{"num_attention_heads": 7, "positions": "learned", "decay_shape": "cos"}
Each number is 500 + 50 x the weight over the matrix's rms, rounded and kept within 0 to 999. Layers, rows and columns count from 0. Numbers have three digits each.

# layer 7 MLP down, 448x1792, rms 0.0523, rows 291-341, columns 384-511
529556479473571517471458462423573517510553546438554446494468605499541529523526479608520445581483499502587390490514507423472540453454525576570552508423498400492469517410461465394525550494374533523474466434484467469518481514435488478533488474609530455491468464589553528457432482517541496513478495513475475480467482485578429496468491546509475478429565528499514506507537489508396419513522
489480451533565470375547451504461508434581556611480488460534529530502483512530547466513615436556506584468541596470504481523464444603517551474459474482648553469616490452557546462462504472405546450543484450497517436406457525491509467496528500492520472533505513517459490535500456502505478419512436561530496517435486477454470462443471440473571500554538491525512559442515560476560505473536
575518460500623581409569453413419447499524526610571532510551579492557494382505528443552469476483502555414562507527485578558486424513598418478485492473499464507440478539502510590401469512460478565439463449524485419389479528532590542472498456511530470489430523541473476510545514524463528502473419467504480476558624458559489488514472560461467507446481469478549521522476562522456524396619
419502511559517415507629557474593612551465563602568445509477524509503516530470611452519490490544496448455559445520408521559421525510542607501505429453528545570503506469378448433464564525517498598461506504492597537517454522476507532498556487484590462462459500526512531561469581499461514477446459516549570578462484474470546511501508508615547476601529533475482543390468472567533490504562
504478436568521501428502498518418439503484559494420537593496455419467558563476517480600468474472542453508489524579542412556413426504535365555464489542539431434481480550492580580548610503477575450454443526477503526548417462463445515507516397473456434518520413522444432477570587526495553600447400562435532472590444484557571493444435481524519522535511552447441420521491564420462512456521
483431579483425511511479577550401537437483499574605518453480555544491495518591469493415466509450394443552456487589529499468491480499491556532465566493482472502412445464505484431510449510461436492465470467507508550556525517473479537444378466466451516485494574507483509446417548478484468559548537484510470523522511483510495519438524468508512505459441529404543500450536465466540454521546
498520507417596413421498402478581621418513553512453500449577522541504456428604531521441479501546502459437467514481496518492535510425413557521531609560504396502493499541479611495462560488517558501506554528500530507434455435525502525454466596581390480494584445436576504523470482514580426555454521494516410482391551510584595522432531476548514474507522540519528648599424530455483585467496
563392520436490506499504532466627500531511469543494505541452539511526401503482484528439504538490452567623496464524474523488546498426410490476476478455476476461475535473506481398462528555568510484374567494445593559487488439565483485511441574447610560609480524444449514539558443490462519446551414416489504502485543470545551536494544438582479541586531488437554500444502457462451481511440
501533580495505425618552599480563469563470389423498515493504513472485553463565442427599485533536420368495521512453482442494525496484585494471552530455427411509448494510567483537528510405564485481555505386434549431558462464482497532569584544623452467412564529517506489537465506436458485428579518449495520401515509462447504525501513641456533526438510563435464524523580652517505455455453
533542499509575616462531491520457446528470490511385535523535401530559526543533441560583506473516412466523494518478521493544461465451534384519422592500545465481504428515575472520445455430556467457482427555575521451438543502494425419470478542380614532624503439511452519587496491416417491485543455499506558522471486486489490467578508452514532528447506488491419501480484533431564466476574
583456460527525513486483513557569515492489454473477418455477484545519497530424565509506485507563524431522517435531501509466482408374478711460421399472499444526439531481442532406532474473563566452461420496533564555541430505539460526530395603513509515559486456480544495519518479507578513434382526452518551493578443497511533370486504463464491505603521537434441430618508491520534451463480
449489497543446446473452586506526578438593461486456509514468427473485583498489536470516525505481575608628535447489555458505596541629546650520603588465528552494428504495472394583492537521419383442465538552514615528439459461462323451484483485435489475471440492692511479516527472467583485567439371483463494572571561470548482511532531475546562341436501476572500486487424555486522472516514
512548472548494454498476495515480482473468484497539512430503565437475492541495476453407414492446527449520566512430498443509483567516476506477464513486490488576540513514442615549490533499438476510552492529582501479469530470568469536535591419501462515475412582459427547401496551466501537504549463554487514478576491501462516454488454434442448553481547543490546588438435511548464531425487
442532421439505405441506565499452512522587525523489443445430438444412508486552528538454474533473516446455572463493565577500415423395512498522588528578551469482535448585405438343508465508442507586560508476511412533528487556534419487449454414539530547475552552506558482560481518605561522484452556426550489404508556499463495445429572503550420466580539511509384446543445515482500559428368
471524419574599606581363549530492546587492476484495588518497829553612464636511549635539358389447458482514615557510538534829534594746534664448538549388538598465504625431583476479537589434470474479491557520495497615489625495418404579588659400531450493558489467466408528564432429522617582654481623616366711523485644474567553347588390442453361525400511486473455597599480611565552436611646
450426507525513507512442484471597449472601493590540531501507434476507439478447499496427512540542450539396460512513535474455579589409444605526486452547540546527488501479518501523580543497446526445468524543498396480465515503462483551506496549462523593501531413427548544512480446451533506519538459541506536526520496477474431530548572543452517473493538582478482462581528592414580481504470
531456510552474574497529543500513556544474460445547538474516461483499547437468395553413532581527538512536435480578496443516508450435523649480540485455502470452498602445432430498455513537460510466430490473489472549466452591453461450487520516595494480529418509419519477441409438513481538478451478465423595588451438499456582508494447526525519501622484516429447477511553478478518431630502
610521438548538458459462518520535514534556418529396485485526553493513569544478500464597505527523506466490528460587464527507537560478430520487560551534483467538427505510543540453491478550471516499522521352541553552558508563508454524438526548532452511506447580566523507453497454432512480442497467457481507495490444544567477453521504530520540484535562495459498453515482584394529572559474
513575575457531566511627546534475484459525525566440551482481565513529541469525471503545478527497538504429466526521463447514527490513456455518514485481463441471506551524554460529420399503565541535498465500478580551504483448472492531477492575434506506490545490452500552476565415515507563542371457612428490546503533528535476550618514454501502416542499527452525486437504552454570504485511
565379542488497592470566492482434451488571457580492426531477544560484444553542555549435457506643483480489548539433481478521459456470514485558406539491486523550605482531483486487550553511529475495543466463473530416437489479507457535460538511480472518448520511516503514450418504544475424528588504384485567525398492493515586481481566348438496564527435483452548561471575536541564523511510
458484500479431580562384597510485429465427512528613436439485480560501480550676514480481537552540403507524500420460559567511537547533547495521473448507437593491508575420581484521511383543522443456550469415450459574551541475618490421431395561475452528558536531582474518433481459541491523510500525512498487455477509454529490485521534501532481524509494466531496438471524544478520536415428
464584424514466608463529482520489503548532440455499508489498444614504636481428389622485522467555540539550484471410420562540559343405499591506438476550503531522543479527449514467453444408448549510575503462452482488540422581521532520484442463591538533442466481460432518545523561474516592481406409482534422514485496465528348458560555481527451425605524485517482456440519535577510542544491
463539504565402494527454535512519463419469468450419547589449487415456448441445620583539553485477529458471461499533403500431583491437493526478507417561540511520508534536519565444477560466475468484483489520473431490449445449442454494516614488511508501664513429530535482484562518541577551543481437534513571469396494457433515487564434505533521489496555512519518547406516427476463519506535
538526575415552474533474505458591454518489516502465395608528502457572522523427475537514529449492437547549596436464485502443489514614402400472491514519509448544480479487573473385445379520466597531443466459485462548518526457506456532504554508546491564493576468405530491460418433624542472589516413500483416548555540566426491547505501509511473424529551496496494466490501419505524526481539
494506382461492564420507522557557502496566481587556480499515505492571516485477421530380552582528532417570492513463425544601484483440468349464441572451498563427626530453450465579530498598506434549544549494432545461542503586530503436505459531526561546431505525426524507408426560645533588514455535548420555466438382479454455462505493556481580517469446513573428528475482586508478509549559
403488597370486553524600484528464462444532484543547551465461412560427526531521431423571443567502520493662526480441416463448500432453410650535472548502460463400532447560538560560464502509466576467518475545453595516468508580556452601489527518547426514418482530481489565485560465585553484515537531481491491429490515523463445470533514515513581470347492535522398495516527488473460468414467
441435518499559536541474470455489516495426610481407459515464490516482443493474530620561489416648503489471520579391498532525440483481529447506556473491441502512645570541534475528476592380516516481520533457446491437499485356535443527458533557474561504444512531450462440513466462562547505567511571471615634425555504520464478505509398472440461450536435531442528550458573548503559496503490
596500526504614474375498494521474410453471523409476515502524536439514567522530519477479530450468454584601489481463428492544510379377533492505422489533489472526587493490484506554550444443515493504526557462533435425553505580455581534484310505468497528467530596517566556446513529492502547533521436531455478464492604538598477466526519496413479517482481419561535411527455524492497441477520
546454526531485568563569537534520509456502446554461462480512461488536475405511539496544550486410470548488539427481539495535542545476506508525585537602563560529533441510506464585520519489552538535493547554441609563525482516449443576397342454547549569494502483543533488431611474531399578556603582502516630486494503446426496450481511494482461447579597512510471518531548459513524523505555
505525653525448561552416466561474396554474458493500507517461528532600497536420551498539512475457499469483484514444510509548555528589495287490557514440490541535450591496450460520510534549534435483492578544480520554445526503541540510540434417492527556487520490460561447443544437542528577409511493567383547575412425511471592497473479450510473539426443522476542440538475490506544536457541
538403521588416422582488537575432550486456457492378641528498621492535504522486507443458553477478508556590482516575476514600500470536525368533422475505506550507416490448498515507472480552525515459459488532533468457492518519452578538509465468528500425512399642463495538489499474572451516470574577511495479397506567480447533471546413506498460460581504498482513503520585548406522472463511
453513505532476563484443445604577406479465427468516518576522612525497543470492544472480535521529400529524561485490540503486541588568497368534565466575527491472502492484405499448466540541549607542496479435586487533497471471556500487609471506505473554535476491453560456510334459531453519597523471578483492538516453505559505505376498530501516554490449493588439612523561510435599427431535
500472513488511530482447551569471533617503518504473568482483490435464526501526499477547554403465545539512484566523515525539493492510488469405493530543482475500455505487573528547437468488466493469458474485527504450389490542435461516470679440421497424436382485449478438503592511471445445522601442446466444501498536483456481458546515524371530506580527423528492521402468509499382515536525
537516530491539553507461533401381540524462528447483500494528446518537488456465517555492483493583526410475438572544614494459490483457484518504611451511506578464572476488477494462432529542497494482479502401413501553589506572567423539496481446498450443458574523503531502476447537475536527539476448447559461468504521516590394481502415564499538444515432405579511496453574489517503574436413
518564577476529567587391435493484437550430495491556515523480461439466441513516497538572478498538552437464500460494498436523511449424401492640432572492452445499558560439433436474473515423476510461478491490497560474549480611511524512513457524511590494484544452500522473515451526494486489493438589395469480539446431493527571566563513489468435501477502487526487612441545387496508523519576
579423421516473589412482511537420467471548492480548481544468626414523482427540569482519486465529476517533462529494518549467516503590548524493540532554480475504473497480515414548472426475536439456486488514456389564513517553524507523493552492468344473526445507574528434531427425550541423532505574535473552501512523434604549549540424485397493521438538505536503452533436487444484549602520
449437511483434492565454463491424543494565517496527447515535513492478499504462474448493534483451534503484577509541543531505569526545455530376441557546456608541507448517538574630410449465410527522498505516460496561507525580503614483540556455432503536453474494487451471472535443510522445539608461487549490482477489449534503473551500496407524497494509545497507487461547532493459518477469
515487534471557491475557557501550546530476452484554414535567525594516464460522479492519531479516523587586415488500549536514503564535522390477455595562554485545432599446497558502504499464539520469483503462522484546419504422431517616530435528529570519463563523472427507521413480472524508542566508524474521563588522485499539498498526468473489482496486571449525455447480446444579470395503
488520460547495488577490557469517499478437562440527441464481457505479588474563468539453461530467531531479415524481400483470482475459450314588409576570488575566555490537524543520462470463549567536539549482425479450520479498532545534440706491590431554481511480402574503532425544536504515525499538435538458483459441464529428499527418438564443458552441541544507506636531492559557583405433
548514526498501575507467497461572466538498481425605442528505523596455435478510499476488535482518493425511550560492487511430558596532460514532541562550498472447438520573575467497425474503502396460500454484550558463430544537462507510535464489436549516483558490547466548473568493522474480520504470491520431493515494523497532434562570547459476591436470526497429516524553441484453477447398
483410429521529397595516589373459541441388576447417522490513534461456448464583578552422538542438448492512533508520530479477512477495465622496426524450553549551571558581426432622476510525601548474370409425515527492454498455447521452472541472495447468531436542510443589400445515435571473546534470609398534509460556436570581477557569434504454448496468487458475545576418601548458527491486
514462445589520454451519505463460544517515483510450495456539442495552581454489470545516424470464537508523589481460408533481550416403468524505508501478516578510526430519403535608506531467448551521529560462476423483526512530528452481466349530578445546450504486506533533529521516522515544390462512508490504490479509552602488409431513522516512546484514463501459488484528475547535456541573
524539489474405480538557485486508532488539515501518482458480523602482474571527458555500455547501558457506425460489594449494521552520548551539461487528473562457570586497480497549530472493533556535442521475557515528441517387515501553481493504453459501513532443461508464543536574427540554519511576511460464525492514552455549487552500456443481499558536552411538501479506468446557563552474
441516429466459483507503484496489482362489531445483559593547545554526507539512595478533472466477514504503420462503510499444522541547489473519540516528528603535575473460505530472552609480449534443556489544477485481527485539461559392587428474475437487552564436408582481438489464542495550553459471534453494504463439483510490572482583510493497600449544459494504478424514575585547511532405
505508468467482474491489478463489457465537468524489511471507526480453555597456547559546418565496464475497499506568522545508509517526585389550623509500470572470517454468502485455546599531493489479515525525489546514595503445547460559554551582417464507634495534472477498491467606556507524438401415408441535546467503553424520563513486590511510465499446506457556588511513484441448527441534
453451535514546489546529513458482436529549478525504484447557468433553600549398540512459475434430499447577571548431582527429436561478602627520402414541532468481437441549492455478465457563441510560577516568593457566529502419478460552509603544465541487443528502481463539562476522531615437449399502503511429588544532590591616505482523540507528434504517538429534512464523502445518508449492
464511541527464503534502584525489461507529445492483420479523414551391546444514517438490568570581463484560538445391459425459547543601610424412544582590529527482537406491551595488463549529588476482502451495543500491498423493537542451509452510449459445606578482514503512504441533493518561598476450495518516489485519500431638542485460474508467535496474544565490549426425464456405489460557
396506379421487460541436577455476519543489549475496521559470495476460538497484518522466480543528489492488508483502476456496519508493443409413510464551511542522466516461494558490388550423586453534470542458521426453624589468543529505491486559561498455502440484438470481359530469503455450465612573490472496529507524529559455551539474466518530579419413502593461478481526518495427542573475
487562476498548605523569457494490532444437522493539447520533503404478492565459490549630489467536489549439517508471473476563515506554489553474469439436581486468524416510535565401536607428469572490455429521518561537499531492470531468508471477433473545484442464589518506481525563509522586508527541577504546481477423449497534491552531458455506510385446531466477497537484506499500478480550
569488521529546567491551586474516453511497508547654509476440515458532467379492620591550535502465467547470511558484533581446573661484617572517593407511518444511498462542463440633480386522490502381507415483451549564536497547474499542494488463450450525492704514504480547498476470440463545498500510395492504558522533528464520507479565504500435462543476438601475498574502507432410505443507
497533574513553474561507486524520600476539486554519518444523492581508511588490583435516531496519455522500537492508433593490512474519558569482510455483435541579469451509593495507562473514480434505414471469466464523486560483498468508483611533487488509578485562497468526530445522442455512502495405459496520445612504584484495527477582533496532474484461594472535564331370562546512588500513